config = dict(
    n_kv_head=3,
    vocab_size=2707,
    activation='tanh_gelu',
    rope_base=10000.0,
    init_std_up=0.058,
    final_lr_fraction=0.0,
)
Each number is 128 + 32 x the weight over its row's rms, rounded and kept within 0 to 255. Layers, rows and columns count from 0. Numbers have three digits each. The size before them is the row's rms in percent of the matrix's.

# layer 6 MLP down (transposed), 384x96, rms 0.29, rows 229-301, columns 0-95
095:115135129065181105083152155148130104133072106087123127111131105161128092123174114079148179124125134110132132202125178149164107089165138068100174145139178081120120117134123088141136118107143089153138131146150173177112125163103194052172205071128173162151164165132131088128133123080128153139
105:197098083115158147079135088118093133179128113148102170131130079158143186139082148083151104129110108107134134150166144125084099112086113114120132120163105145179123099142146113092079131113109116115160121063131069173210174097157173120131161126093163089079105138165100088101094159125123115214
082:094134128060099107153077041114108183146137106150119111148103134137154142147100138120068196106145134133155131165147115117128105116105118082136120093150106139114117127148138198195118121199173075172132094182084136161115167130152117123093091145177156064132078117114115102071107146117123131190
090:166135106118168167148130225162119111116165135105116110180128149159131163056188148107176112164087143100064128087148127158156124145156114181132143149140159125133096133134158177139122068156194110102132092081083129111110152122179075076107144094170159079130089131142097172151117114178131118126
086:117052112132146105109182107052130161100090095126096106145078157098175111131103175152158132114101071147123152092133223086179142131114052109128124114167133123168070108103085172129108157082081131106199113096108107155112135096154129140116077126120107111147133144133138100096089113079148138133
103:072130098135070110151071090103161141101122168092156137151120096109099118129108096176135073148135139111112170119108148089134175198156140177113164126094063170173135167121152108169133115132130181186066107166108165038063183117115118120125122114144124152114148095143099165121131159153093115155
099:147107122075133120086111106166176161124160088131158112121062123045155145139113139089152164109169161156139173123115135096142118114120136189080121118141110146149108109105093100016153135188166193168102158143135143129094097119141137108145099180177095122119124160111173170072167136096157151124
090:067156123141094115150096097103163083117162118127108150129097105116095156133162139117099094142112136186109148070175118120165054164124155087093114072146138185138124119135095155210148123138100134089148126069141143160158117074117152146179074164144136101137073135186108121183195135155107106089
096:071175118151150126143216166113126143142133108195211086120083095142091106114142090117077136162148102086152098197153143116067125148081164101093147128128146140109152087110110050127156076143113142144082144139098123152149103160076145137118147140151151150169100132129186154128179159162142110135
123:106096133113196167149168149089136116073142099148101131096197166112119159105116107113085152166127104126170059071111136095145146074156086158099162094187127139085114062159099117150138087129111040103140105134125136157193133129134103087157125147081134147134107124113151147143131137147087142206
113:092154127125094112131160115087116154156198188162105137087105132146142106136114154149167174175106103172060132135158102173086181118098170115138129155118113150108178114085093133119146127156125154139166131165095075165086132146057134206114108124089113153109101148086060129078096097167092165135
107:179108151090101111146136147089168159142130150149101153209094122132113066162149107151119153143129206094129121144121109146164163172090108093060095096124118136150151202075153143169133108060143162158083122078065116118160137121121124147095121094118130106153083141137133066162110121154098106063
109:154131134144117104166152156062158093109167172091150166108132178108096215101084167143163109134089090101139113090125109129142228174081124135164154117118062098132150107153104106095087142098071133108151117070079106097105151158116143174105101121136145136101169119133115125163104159097074153109
112:089109120120119068132149092153106132090099083131150069127157058154092096131135068105140127106123070127099117132097139131105139180136115193123142132140093086178162122105104192112202121143143126158106148132157106150099187151123116162134135089144128106145122102208093136150184089194109121053
095:176126144058125211113106137102130132084104097146093179163147123095133129114135136131100126134082114090111100089152120104075090083179119114161159085138126153126149100123095118118144173169149135126056152116144164165188154142074082115197203088084149161107159128093172114101152146108101135094
104:163125170138135185175153099115180105107206103140130074078136135120122129144128154047085134106086115124137158142146133185165110097161137117113139115116132103156125179105118187111094117116100178146130211111165113148136140132102132080083113089158123174172169124166111121113151139125152033174
106:129146132123192129127152155107085086163117129177125050109103170095117060149117130115150141112080138128113165101104154137112087119162151191096123142178181152088169118122138113155141167201180124111120082140149181184136114067087107089061084087129139060146134126129106142134167097116114131127
102:128113100141142138145125159104100080042082173169169114156138097158144159058149116119187128147149112108133122170107150103105146166070136177096117123103101186160190142141115129107124179138113163151182175138155078098096111151089153092081177124100123187111111119099103189082114118168131158123
111:146109152077154150124148133129100130173114162162169176132206137133114155122148165111082121103114089126145114150138196156132176143131111156156166142140127135118123100144097115223066114123154121118034092140140193162179065191140094134119111157104094075173086102104146110140150096125131137118
084:137161126143167164130151085112116122129119078149128093126059156201121140097171143118039093053128102107126138115050227166135175123116158158159143143180119088130142105159102152128149133135085150155103151107128164155156112145097155104146140154128148110120198139147084144172149138128072139104
089:143145107105157156159105096150145091124170085167169151145146146148078106158084066131171096123135089121104151106097095141106171144124144156172124155125110166194099063111110167129136121069085117148144135138101155074100138109141164104137076092084095100175110186107092182102075170131154120052
097:112113091112130097189110072157140139125108160125179135087158168072141133163139125145119117086162173144159103094084109117114171121156147098069084124112128157093189104160140142137200145149152103156128129104117150102155099160134115089144028113102133191098130129125048174108152101111168164085
097:152155069099080117141147132145129043149106172128182073132163108100143153154072137068096150136195137132121083162186178101088090130144098101070139085131149118120110145100118111134131124172122088134121089151143096107075161115132141084089093189096151099090142098144104084082115110079131098124
103:138063098089164154069099146112066086087136107119171144071173147097121093124097146127152102199151105097129200141073109135143137130119164124125111160120114183161144135141132094088114118117158145107096155148126144125083167171101081180082165123101089101071144123048117134100149125142103130067
085:087126137113104141170071120103131107112130163136099104125165131097157093129201176128108134111114145105151136181179119107071097141141115134107142095164075091087139166183203137101103137165149158141146143158077123115122130125148181107162135100170177105163106147163193090170224130112115128074
097:143179130081167106176116106149169104122098091141180123143136155111137194143104118101105148101100149175160142054123077171141167126103159142191113135112129121077131121162083174109096112138157103172161109150166152128156123096078056126129096146044135133157141100099095129162173103088111075168
097:113073171104165174140118161131175094190105127135106122106056062098149110149118138093204147132078114122128121152115138123113075051087096148140140140160119122153083136126123123118090109103196161170070145154196122062178107129147144092118164123136122132110133164159152061119112134092142108129
089:100138121137125114061106110137103176127132107152159100195141180145142097135129131115132169138230105097082147155130151117085122177135144159142135074144129193113107109121138155199173130186124166136087129116111120111158121184183180105153111108139166166090172114125165163084140076169176136127
105:123187136109123135143117123141166167123111113085114074099167124167103132115196140083098095093115170126080160120081110109049179152131145137064130101094142142202116139108156144127084190137107144092133144137114137079142102129141133124120124061086197164113185141120092154109177110185145106083
091:119109121170132173168139113096081084131132106122103142185115136089170151192118108146182119135129152127120158118170171107169128086127122163128168109091182095065101096129116146112131187103137136178149102122134104116187180057154094127130119104061162146114124170070190067127124161130070145117
090:113131091177108121235191165159135148181115122164104082145080147106156141107129133100126124072119131189113072116135103104085098114135155139071142064116110151155092126079084166139157135097100157149163110091135159137165095120176132129116054151143075142112122108145119103086092159102176137115
087:112109139153108145194109070132186113132129131136205060181115087082161124105102126189114126151157125141103181115126130115164147164111142098123160158149179084129138093148153125144132188126082140158086158158139064109145127149106142128120105184145106087087128101143123121091078210146160069095
090:130105126094051092150136143118201083115128107165080172183158160093156131175135094116148135082175206085124142101086116112079148106162130106143165113092155120119084103124112137151135153121130145090145182112154140090126127104101173089144181158017124131111141140096133162100079117148127129147
088:162131137155156136169069152106142152097107126139134184139178129132109170070165107149163128107106170141086165184108080114128072113095105101160128103086071080099117149116140096094097133123090087110185138219112126120119141163087116184138137089128108186167088096133143107121079122179178124161
098:121099136155121118148139139106123177103088101165078145148166126155132104138122070155169100097156102067140136084079155113170142127119084144045075158137121153149188130129104132141086120170171125137114094157102083112151172168108120085159102142089120197101058183150185103119116095156135182145
083:104180089145112162129122137126045133120160134153111181141180125145152135138123145059096112086133135146067178130115148118132090127135092094113144117109094152102107131178146111054118092153076153135111074136051104133182155152109084153135187174072113148128181188154115122117125095143177120166
098:092110143071112128131090133145143090109107154084115120089100126116149151188124095085108123087137164127124091134137170200171136162113184079150189109168099154109125063117121125195147116154168089144121142174084089123117166138158111076107139106134104088190142158205121125197146167156144138144
086:156094142133109118132121114189169112122157125149132140126138181187101125093137116144158105191082160088074135167154100152119097095096140133044137109163117127182114067151149115106136171139111141119067109099168125064152121146129160102101143143196092070114134141058079155087185094136147162128
101:194129138161135089092119118186118124147160156149124144122123090164146192109123116106127135085108081105121101102056130067165132118162181157115140151107126136151204113152110124136173109108148146176132166061098163137079104135162126088134167121113158191169135128169132149173121208158150133062
098:118079141169140114102153139174176125179172115164165118138165152129118185130085103095148155151096142134190121108173146092125155168122099193161125116088207078107132124178107129092186118113083171162117143133080128058079070162136152143095099140181095114094123122099155113116152095169126138127
093:078117167093110126122109110117152054139098127158103128148096165087161129151104235113122189078118086145178172143186109085157092148147092133125117075171138124101157160147140125069056119167106135132182146112135084146105156108085145100135122132169166109163141158160093126101150175151120150141
111:173107132081150182132127093145132059132149143136083108146151120157118168099200083150130095095085153174081163079126121124082025141135117112170130112127120091146129140104139090119140127099132096132137142155158137059212153147175124086111117099147146175127183151124117127140081078136101170153
095:226168104142132131110168138142128174115176117158120136147136152115085102116168122122146139188117098085177117138194166127136123070130118149113145116070140123141130160116087185118133070160151108114104163153160147155154122186094093136123152153089122099145106107121192114161146152085150019156
112:165080140128079133095153115116084114138101222175113101136135099154130075108134153103151093115143188132182132161195181057153153133158116144142153132131133143164123151107135129144137127104080113169146139066026101127135158116163180114142146125048151135129116127156137100113133144158174131082
094:157115123147150113129147060116159088088116086116132085134123130147119177083127108135145096135109117181132150139134143115196076113139165235107125086127144153087065085132126129192130109096154179086125103084117151153157101146132144099134103129124139082145102129197155066159136089127073194141
102:123143115168099134117166112120120095151132142071203137135129089085172111140133180161133112202137145131150154112108194118200127103116104157136147100130141109131086106081136132124087141150151177137122162106140159107119185136111096100142108052161125085179113086140073103136133076118108108020
100:142167145155130134064119162112149115127071158136162144127081164150114124121074113068113115078144149101139161182092113079155135167161125105126142112163148130147080123119103147190132153152113128131071121182162124018142138083095149184146124140132135103127216122207139124144117121135131086164
091:131059097141143170117114126150116101137128047095126165085103141069098145104117092054109135123139144091122172111105107087115090121125135149117116074135109062151169200168123183185127155140151167116126131147199181164182126094133150176099102127124155148174076134082137095093140142130119128143
081:087146141120114124123130193130130144146097125164121112088179112100103092130137100192109084190094103154094108120187218105155151056100131118178116174135147195149125112136154116113146137125110109101096115053175174162076156113098106090134091128100189115110131128167136114180160112134149169132
116:152099108081151122221144138107090114162160122165155159072161123132112109152059167103132179134136167105109084124146048175199125089104191192084088109157145145150158158120139094119128121107122130148086108126147165089168130137179122142110089153138127084159111108116162149139111092134090085095
092:125091120148145123139127138107146098170125188129145121152167166105160118110117154116128092119093139117174080130114069125105119108149109196177154160070082092162175173181183219150107154104160087172135115117116132140127157185100133168155103149124106127047106161157142081127094147075092162120
091:132151151159143125171139040141120095138112130133145039114135105084139110101086178157155176118106146100092077092079153090172174080120090125112110109091149158140149129122094090137149123104116124105073138143119129081147088073127135162112165136167129160159097099096187065062153120168141141084
089:119207158098113145144159133159096099104135082159157196133162120124127125164114090121127096207112116129140122121138149149190154118118196116153137170114166129160183145077097120105117116191101126072092130133093123164086079072127182140092136133193140124106123136212104131162113137179105124117
099:128092108114093148150093133099051087205152137090146164094129124106103122100162154109133158139154141129143110086134048180098126163165154139112071148138127084111177166072111111139089148133118134092091149165150121091099140072165138110151099127185141104091137144086117180180165150125114097048
093:125090140121140143154159119120154130084083044100143121116157136154083145118131134074101107109163099123143086179146182099177092115111138083075139092183055160154145188102193176087124143071174139188148098102122101116087157106115141139099136126126110136139134153068142094126113173175163128156
121:176093129101138178109143138126178148079181124111139132134143133101072152058078049181076099099165159129139101113151080168156071112156187122140114162187132099198128133133144075080130125118167136165149120111117157095136115156173066121145141064104145121134078105143111143170143133117125126137
109:115117118107132096097116131129165147103166176176173079119071059143107096143136100170098203165123097135165130120102124116092096120137120110164172123124157125186076149140076101094145098123074139110132074109101185211120138179084173142141133152141133132100149121147167147143053135107065139151
104:169059100151092108073105102142104142124141067178107137136169085132142109111105086142125108168108107108103083115103154110152146183072135082136144134148170136134133089076172085100093131128131105106170099128162123139100108169067147106151106162051190163126152147083064102124149070154168104107
092:137149103153149103079087237142144104109110084141098081135145166093171111165148157175103154143146113132072132112108161111085191165135137102151144131164151113128139141121107174115177107130145122162141121151132195198083130104147143184130057101162126166118128155178082121103184124129137144181
118:171218182119188117161182174133167164145085148071139096114152102162136093096172188103141142091069110129135145131161140144137109133130107116172096109079104089158105084151058130115085120138112180093070141116164136150152157138167152135133143135172152129126124049077108167120120136132122123151
104:142202097147093044067090134091084100178138130154166125108142079108139146069147179123136170050150119080145142128052112119154173129132182134104069129125082164087137119113133094107105105117124178103123111117145167190135120107114127161122163112090129111097095103112177101119138124095153144102
107:118067123092146153095138107180113104144159121128115114148066093183078065122167126170148175069133093139092153115137114074094149153101164112109109111077128159116105144197183167100098136162056074191175106132136121158160117132104119123125154179086136143105142165158107128156171113151157098103
104:134121123127148169131175127170097130120111080156157128183129139149094151208076102144097124062178125150122117149129079069107169180127136088147168105104149121150153160173090159138202118155086110130195140140122102167164119139110112094195108141094114119139178105147111128122032101144151134142
086:072143104079171123116201063121107132132199086163146146113174155118065142116085109123141125054109105140125080133135102200164148127145137133091128083172163114124096145143106182114146148145088139148053175158098145161163138076130168140158131106115105086121117162093115126121092111087129080115
099:091097166169101143133148116091133144106104130081059117143124130133135127092135172140131134127158160217121152117118123072128159117102131054105167084138112138183105082081138142121180151142163125210130096136143092125138080169153122093156117133130141169157118204122147158141200057151082139121
093:132127176166106136151112175182205144156158060083108104107189170106102090144147130155107160137167166174178117104101100146127106118174112096132100125141156079097136107152190129167160149132177077099112150150193125106094126110169117144141086082123130107143072118153163078078130090130082145122
104:088097131101158125134171167122084184122126098137144127096148158129119095173118098089143089134165145135142087192177144156153141183117139130066102121090197122178131143139122150153074130110138126079163080173070149179084175062124064181095125121130104141130134071139115141140077130090150124155
097:086143153066155116140101139122144068113154093154160129095123080101137155138113181145092137106086163129074123100130134151103162173135109198090116122141113098055171069063172128130100119158205117151087172134158115119145129094161095125085148165141077128106125091078128187145075133155146098118
085:142106123115052065102148073114132137134147171102059122184100192097138105162119114110105090111112150108118141090187147098111071093146163085169112075110139186174126131117099152131156113151104153140153148172136112056139162141115116108109136115118176118114088111178151135068134077172146161182
119:160127152119132129102210126080124107117171176157137069103119107089140100086124131126125097222090128102094096186154192153177154145062127115097174099115105169177125170123145109169146141115120106143123093101155138084118112123074147121110110106110104158164128148099105187094090144096179135075
102:164111155145192170108187188129196120091153141098156154157145118117122105101143115112119108132172144123106108126138109236159170094153153179186122136106111188138169132112114156123133145122135189132137122180165099095125082137116173209171149136089146184143114091139120099107113137115147097084
091:170146126128150140192107114144136133129101149214117118112131150079097120180120097108164128108134135128111121083202095041055086114134102145136125135113173177119164114138172121118151125120114092082111139147114186131189095148151130118092113157150111156130114175130114161186101196140136190190
101:142085187117083138096107085161156088109100091112143157137166148114187122122132142123177139150114081056104133140098129116125168131155198185167167103080122125136170133126120094146142116146174122116119183109125135079100197142128191182141143113141160099098131073132084107100112191160172184135
# layer 6 MLP up, 384x96, rms 0.301, rows 230-301, columns 0-95
104:121121158182156127133068230072129183111119131115165154182087080177117121167148138133112127119100167176155125105077111122142139139137120142143134122159129156086176126067098072143158140142141201078120108171122080123102150178138157083139135089164139138167118124193127152084120168164124130113
092:111146121121139176140159146125111099149137145063135101107123092135073107117170129164086170163128093143098083134216124092142078189162105104161141122084117062146173115128138131200130085096117140163121115195107147136127102145112078081128082107118188108090114150112147180122112113067084166148
095:127103132159160143082071063104156122125102103135109199065107117114062163133029134107106177162141107156159091164194154125121126076144156108135122131091125125147143125066159072150141184112061150140105123135187172166139137112100148137151086158102141155098130131125131129113135163117110176152
092:167120125133175096144180128119116123062111170077190154148130069136118091112151152123182140082139083166147124151174126203087110124116119155120151102049114149100089109078083134143126117075128119160128131126135148129157116077093155111164156119155148153127226129095124206125136082124121141108
099:174099156088116148099117090113098177113145120150135148134111174136100136147179100093171124161139116095126059111099171103122160191116140073129106130106197163083145102118176118139134133103115142169061140091173122155166138185160123076108155076093088099180157149160137150187097148079113086113
096:155155094150138126181141130171112127090106099175111127105139052116109175089131126107125184148089121169110105115115131129183142100090126100176128105115151166113195138092088120108214170153069139131138111162140081137089050106174125110125155166140112154114149139034125146157163110140178122138
099:205131128152156171124162111129117161148157099113113155142105149155110174138144224012128182133147078109154135187095148205129129118093118113139143121103088114160187109168134134103093139124145108153098114121091124132155087130103112080073113122112140179096117132127151089101113138159117115190
093:070108130138109055083075103133122093104154146180078152129083121079112070131135100142121169199129127167102112117133139170152119208188140103079108114104163124121125164135094101196122135157215158161110147127079130130133125114143090096087098107189127145124167122113120131161136138134173092111
114:131108155122117135178091094160131111060127137137096160117181139144111108118093072121082156171050116141129126116142122161157178128164140149146130164144116119152126130094078125072132103095103143130245135146142148128095025076176140137168130097146143194155170089132124108140141125149107113148
101:171149162110086169118065144145061193158114161090133178122123152166132130111094133121114138165178126149112149126132074099117151112167117101120157130133083182147154126144138116174110171117094119060117136167199059173107115132073110128116160128103129149137076174152107198123098188140098083137
098:150059196148126140136063097160118155065082150137136134144072141213101108099122110116198159176151056144187127126111173145116161163169130081150133117117152124133138116138140157123111168098103150179135101090104160099140105145214130098142123106138122151137142059136113138126165140148088125101
104:158088167161191138096128131118089175195074137120100126120105121135132130128108131147090132132141094101178152087127092160054074150108118080114115150108096133177160118086080077136140154177130119155091154094100138138130173109216094125168095111155079118079133160104106200116135069132145124139
106:127124186158164150162101109071081182114103148117088143128091168174157137135097091104103134168172123179136103152140125127206132146086098068130156135107123127188076077098151173092155110120126116139145133134178061189142148140186065064128126142116157156113111118105134088094154154165131104132
097:125149128093148103074106153122126144134111196179143045184125104142102081073101168153083140161149087085113116096152108104137173162079124148145128097125185178097072105087137072139150178142113086116141090130071103106142161137173149124122139178141060142127122094122131080116099100154105152161
099:096097156144092088150137106100108152054094130129100104113157112123126130174087099137120078152143129086151103164133141098043122086213181124141166139143137088125130119113134151114131109092119151116170166114084167208119068146089172083086184135136121168108174144126110119168061107143133163131
108:161086116126153095061118120118170134139164147174082149118066195144125072135054087111146040146160136121128128085140094194134124122133143081143140127108103167117181145093119188059116162120174123106130110132121154080118094114099110168177090159125138167125116099128143166135082153116128162095
113:144133143130176125158083144123130169139117094078105113190140077132152113106108104150154095157162060102154126134116121142078122092121130151107106113111135108124127132148169188112155113179135163098135198078120157119145156098120042127102159170128079150154139127197104148059078142187171147194
095:137093130129069109159143092117162098175148151104168106111131105129130135137134144137141119097076128084185172123181122102152130139166087135145090131084129179100108149107099105151084100099143121174160150110110041214142126197172103115173150077151074156103037161142135118117102121160144142133
091:157111159107154148110112132165124100114111153071053133171181114106150108162116152147219115092130188179120157136154039082161113136148066095121120152049118181124103126128112105115134189088114112147162111101109072127081152149135147107121131097100102184153138124087148146109122131150155095139
097:162082179142058136078121107179152142065147115090156161095171108117093142103171157169061094079130096091154156170068154171127121118109149089142156115075149138101097134154072111177104128126176114171086157140092150150126085135095128117129159177090127128131121128114156108155176113167122091179
102:175168163128121148129152151134170136126173152098075166145115142171156061120102168137067119137130131120121139152168175146125106096086061089163145157132143077119110097131151123178139148099111161121050150134096104142099133093098157135128135194191137134100141118120193034082138182121151102119
105:136085168112117129138076148166087106127105165145159141105127107120155165156113142118203195125097083167132118102122141121185114126138167089165104077121121165141125140115155087173102171153165104134210090113123147098108098150096106090134185208114120116161145139160068037123097148105139132141
110:162146114089107145145081157125144175195075115116082168171103160137109110093044100137154068133124091160083119134143165126181155163145178091166103094112158182063132120143136173140096144135160131078142162142101131102104127172130089167120131128126123152151203151138129135167124113141142178060
090:162104066081111154133129108109173155076121073141154130079095121129078160158097083156132135073128168117098150106122156116124168111143167073179137155088138075132136175091114080139131123136204118166147154107189123143177172105149104151137206153161090132097083150139073129146102119143087150143
099:112171140165134094107106119125125099162158101142144132138134159127182089133128186161063148180096126111163138057132146131190126163065101130169127101068147161128137139100073111157196137137138108147112081091110133059204134105125094150106112123134098132104177162097169161145183106095183115106
094:157181140078142116117128111096132107137070168160102074120129144091150122154124125162133113157200154118133131069151193073101179143131099084104096090062143115107189142086129105070161161143085107119161135145133126140156109134149114153041100068104153159182142118091086121172155118147140154134
093:101114111169120142171111115149153126075107109112153141089091136160187208113148150131077190128073099133092168088153177204101119118130161078110127172109096106136124119148095095146124140169117142087143152122131086148185157141088066103123176100180195170120109113135092131149127126163089096165
104:133146082102117066133161112148142170114146120097135089090116126184120097146126144151152130148219087100180096112131163118106137116120113100096170105167144133114128193123140134143144165135160142108125144000102105111139132161125095059128131077090135121139147179159121157117086176110141154185
103:108162113145174095121065138141128176130164131142159166086110083139067110130122126102142146131221088100161133069118108146091132154109098157155063182180129141082173090130105175077108053135120110092134103102123106133151143134156087122083130067172143138157131164070135093116104167156123126132
100:080089151156082148145108113139135164142122082100097182118123054118111171100083175144086105137120143145199085114092090122197122150155166135091127134129173127090078123075171087150120129148156131140132110146154109067121081161137088077150151131141154162130127156147145177222158136083125147119
090:134116055122132118120110102102080184225083162136138140077190150212153125139138034117129146124128158159116138131129093122116153084084111133149069124102120143174115167147075105145105159162080080158151101100159110128091104098149157136082123157098161121114126178133136140092135100091144125136
099:128115208121140136116142116134121125172167090159154166115156135205051116107082165155058112110107165164074110123146154084105091161129098128153187136119104125137102159071105143193163117122156141166097190167129112106174160120084077153107156074115081136160176126112152112097132117125120113138
088:150119151104123137048197135103161196174132110138083132125129154121090105111110148153109134166153117143134106181074126189131124180142141211101122147143139180111102152092095188153128110039120162147091133070115161144144109146120130149150111130123109164084151061115096119062138159112099138115
104:131163124109141126108084100106147155079074087136172173120132128175119132101097163065129110148128157102081149127116174112183087122106096137149123089078064123154192114148071147143143108194070152170125101137122109183135130104074162124074180160108092091153181116070147096105126153147105128115
102:153064147140157151115129094085135129155113146150129078157061152116076095154153123178142138159120157121149099136128074103163146174113085149141048121168177122120123120096118100154187147055143197170138190111161106122104112097144141104151126082157195146140084119113126090161118142119052111126
103:143098043154141135109134210164141119211144074144092172113135119076140117162120088167094134143118145058122124135127174153108096142165125127158155108101088140081140116133070138115154159127160149095156143147133126129117142141172120168097131163206128105163129148183062102098096155170099146082
094:135104120131142150154125099105118162130105140089119099132107106107134171133147073137081124156112114097172106121173117117124136138180069114146088137188175144134107132119078191160185124120175134129097165188101130117136086064090085049196153101166171173082141133164102113139143160100052113117
091:184084157127110203143081183087207138109126129150162100083159174105138153096171107099119127124134129140126130105111156147102099189145104119131130097087126115135080148129062092123115148209117160149080131138109093127133110149104159185128101096139075129164176133118182104092093101202104117107
095:124127139075117169093144114139121175176118088143112126102147078094084165122072093149125106208133137169166094099043131101116168160133142100111071140138134084125196159131090096111191123100155152155137090076104145119162088110124117156141118137144125153103138159052159123145207138152119135163
100:117118133130151187147150199131121107116190080175147153077145132158096118116121131119090122152108117109067115143164152094099155123192132157094167147127099125149120074103139170178148177178159085121045127073126087150199106139138154146112121199106139096162138133094085161125084138129147170108
103:125137054186186134142168130103150115120194190149142147097152120091103122156124059124185087159085164104128096136151129115138105103039110130140193134114112092152158158132082094132169124142091098072165113102103108120139134113172112075136089110130106159155108094094119166154093114072125098090
096:103171116192158153091160129130117176135186112114151112162129111123128094118109138091176103073056116128144116025061139147160187138128073118153116181158167167134100089114115122164140140139088155089128059114117131132122053149143182105118096137141139129152097161158144154122108109123146178160
101:139123095143065159138083153128116154077134195140102131138159129124143112136077111128194155116124128118185117135163101091123108075144168081112113081096118129125067118075114076143151146169191159151148170078087170097075053132157162090096078095131103128127145131149163089187120137137106148104
086:129120146158127146106152110106129105136135192133114113111138189100139096097178123111159117126113132150106168160184156172063042161083147164133124132102063062172168118121108133151113141096152101128121153131086154153050211141119062119091128137105143138107132125109167073124171178121139152171
099:133081086108189141118152032115164168152117087074097089137111079198134119149161189136146090137144135099098196135173116189093166167163106161090184137099122186082150132109181104154126133132109135144164137097115154139155105123153115122117124144074124115130122130173123159078122177120150114108
097:147095147108180107092130167112118091200095106112150105103141135117147124160125109143063063089103115138164098123137142151126194094133140155081102126070142155096103088088144099129162106153121158131072185134055168136104132151173104163095102146098061157092153145124154141159097105068168154179
089:170096155106206140122142129111138147152158130150146137098195139110125097202057206159095077157135125162116102132113179111072169096163135133170105130168095155140167106095095112129108088117104170102111123140153104125117119102091074124205077137102092183127164114124132150146138105157103108074
092:135146092180116167134098104101145160090075140087095122129113082129144162128187194063080158127119154170136142128098058174094126131179084153120100143150094107132112146068131137125121090140191160125192145171043120150117129169157150115134131101116095120124181192112139135080150127153138105105
102:151129198129128119127115178128103073102124127119228089106134172171185108115082104123206118151121092079137150109098172126124177114141104092133106120125164080084127140122114178137139190065124172127088127108128165157112063172099132114099130145111147141124071152149094145143064134169121134124
088:153168161113091103142144142107097104154108107181131164111155108096113165089124160097119188117144134163068136102123143125164182105109141049099069149113133115117137128145078087120136148138101154103083091090103108134090138075074119143091202133063157097176159138086164128121087147203171142150
094:116108083107187141159118180164129149159114099073159175123091060159178099099069164147108118133144095177149139097134119107039093150086174135119075128156129107119096097133105153111121135200087169133131191130076128144114132187138089140150137109121112142139178156153138166190115156144152131146
090:172092079111085123150152190129152145114087114127139135083147115132160089088140154112100124104071084141069101149146080164086183084112137094086105154099133142084166120104177161116127135102155144164153238103143143101187150165117146125085123075143099112133168137116117121140141120190095165162
106:161117142118127077102068115146113106112134127155067150177120041202108157168114142120128120122145121131144150134154138093158164108161118131151105122122096193152153162092103089074135127174132143152155129077092092115221112196146149142139089090108127140154146069130136101052135156137074146132
101:103139164113063126134124128156129091098123176089136197065187170143061144136132130175164111102117177085115092160149107176147142118071113093133138150103112170160112158124130089117165132163144072100114158124136125190037080143079125137138088161118172120148123149106100120092190145128098141117
109:137110147060160153112135139159090172106148091128134139157081155111090098099103167173143114131150089137134141123166128173137183127174149105113132126120219189117119152067096099072185103154164104122105065116089143103207147125146125144127085132204083116160143130107124114133150178171148152139
104:206095061107140114115156147079187131085141134077131120167131139210064128190144195148129079110138128107161101123175122134198063179142162137122106157071116100105099132135170090141121134134147151125170164118091139119121175139123178106151156124169111141105162092153095126119135140107112149108
108:185150168202145122142120130149147134097084127132134141120083113093077143104162118087063159135121178117132033133144116134149083117058126102170153120122152147143154125085146119104116183077193118182145142120130153121135146109164118175133191082117067080145150192133114148157169121131116097152
097:179129180146107195122141112130073184196090135155136164117139103153125064178171156122156110113170124145138116131106113114159130114130106110103153094088163178081110104144151095164125127165112172119137115054120103136140187128104093088141162162102044123163073105154126125110083099127158080176
100:129139125092155198155131137133129088149104147163101149124172082138119112113133154132199110134173112078090104154041114138081139115076153099123035098108129128110081138188104132146143130092075159126163105148156109164154086146129122156101137107079094108085176178120108134157055086125118154156
103:087145165188147125157110162175143093163198120096094196129148161118144120132146088152144112172074156148123163161136165098140137115165036114110176158096123140041110078162080124080098155142132109133138139154099108090173150112117114127134053135129141133177101171144115126111116132185155130153
103:115118090151115089177157116105140135075162123132139198132121176130158145154083100172066130102114154186144140145092187133149124153132106112110085133061139114135122115145120108092159113132128142138225118092192122099111097108161090140088083091112181158182048152129146153088145117144133184126
097:109122191137151192099120047093192119141114125128091162115095107082090113076077155158113132144061194118097133142093097161199109130122086127086148149167137128156153163149107130126116123126153129117118130085104140155127173198075140181158102098113144126166114136165085111069107152128131155173
092:113095115188077125132141138159109128104141148114162166134111126178177183140149171158208113079129137125074072158206095167102101073150094148181165143121164086173120068092106119097143116085090108101096135129146140080128087119099096152096143124099129197164166116131147102106119107161146138127
092:150166120132159103201085157132115047102143108140126146180094125088141128160157144144125133180183080055142103116139152134149121191147127122140140187107191128150139089095123120082119126128107148189134100071119165051109206092101132110127129089146103112157162147123096129117113155094073152132
102:199080125151182119111184134121165095125125100165167111150138113111093116138185104140151091177168105118097128144121124146158130070120140093119095066148176164177117181156102126162136121166145134117109056151110100164185110100120165140109103146066108141055140071119144140109138145101109047142
107:168128200170138156155123151086163087184115096133102094127141096159090122114112064106086131119145117082144105166134111119197117126074122113145146141108129126138112069149100140177136135095136143118152072113139086120122205084090077126114178109083136089082117145128099059081114191130181153144
090:139154147196150156094059133151158128159120144086145161149115082144060173186114143104105137149175116104178106130181104107077157145176152083083100169106114131103161128079091195109074122162126074165147115098083106155178125070133134132132110144130130114097167140073104148128108105114144172101
100:201125089142161101173092187143179079134145169104133142176127173130131042128090048147113098120107114141094121144174143134112145093085087099134130117129104141113165151123112166200142130070112136178123129069070129101157108151115133154101146109166119094171086138120060111143161131163143153125
107:084137124124160135098146140078192191165205084127126159166123121148050048129130124126126071147069108117116089155133155149153189144099154160156116143110176082124110143122155115173148158140116150074110087164142164118132074150138096095153123142137125156098120165122104133124074142078180092154
110:133154102150136123154130101104075146126135167191111152110117126103159138107087158118128178149119109078225141184113137071123111143130075120129100116112169186128096143134112081131105154172053122122129134104090074156121100122080157157163078082157141127186135179183100100142183143091099157146
086:134105149202098124169078094106128117133178099151112177160121084110133148103176174150130171090071122104121109129116134196188109117146122101129084118121081126147126144179158052133100086111131167105142100146080162137086106146107099153081137140136092139058085177100180096104126075153155115113
097:087131074180134167085169161153174067117182127099185099092094118134154118098143103101203163168110135076139097126149103209122112117117160143098146117094110170146172101066110148140116128111143193104122091110114189122155104101140168157117122153085126178113153092111115153181114156151168116123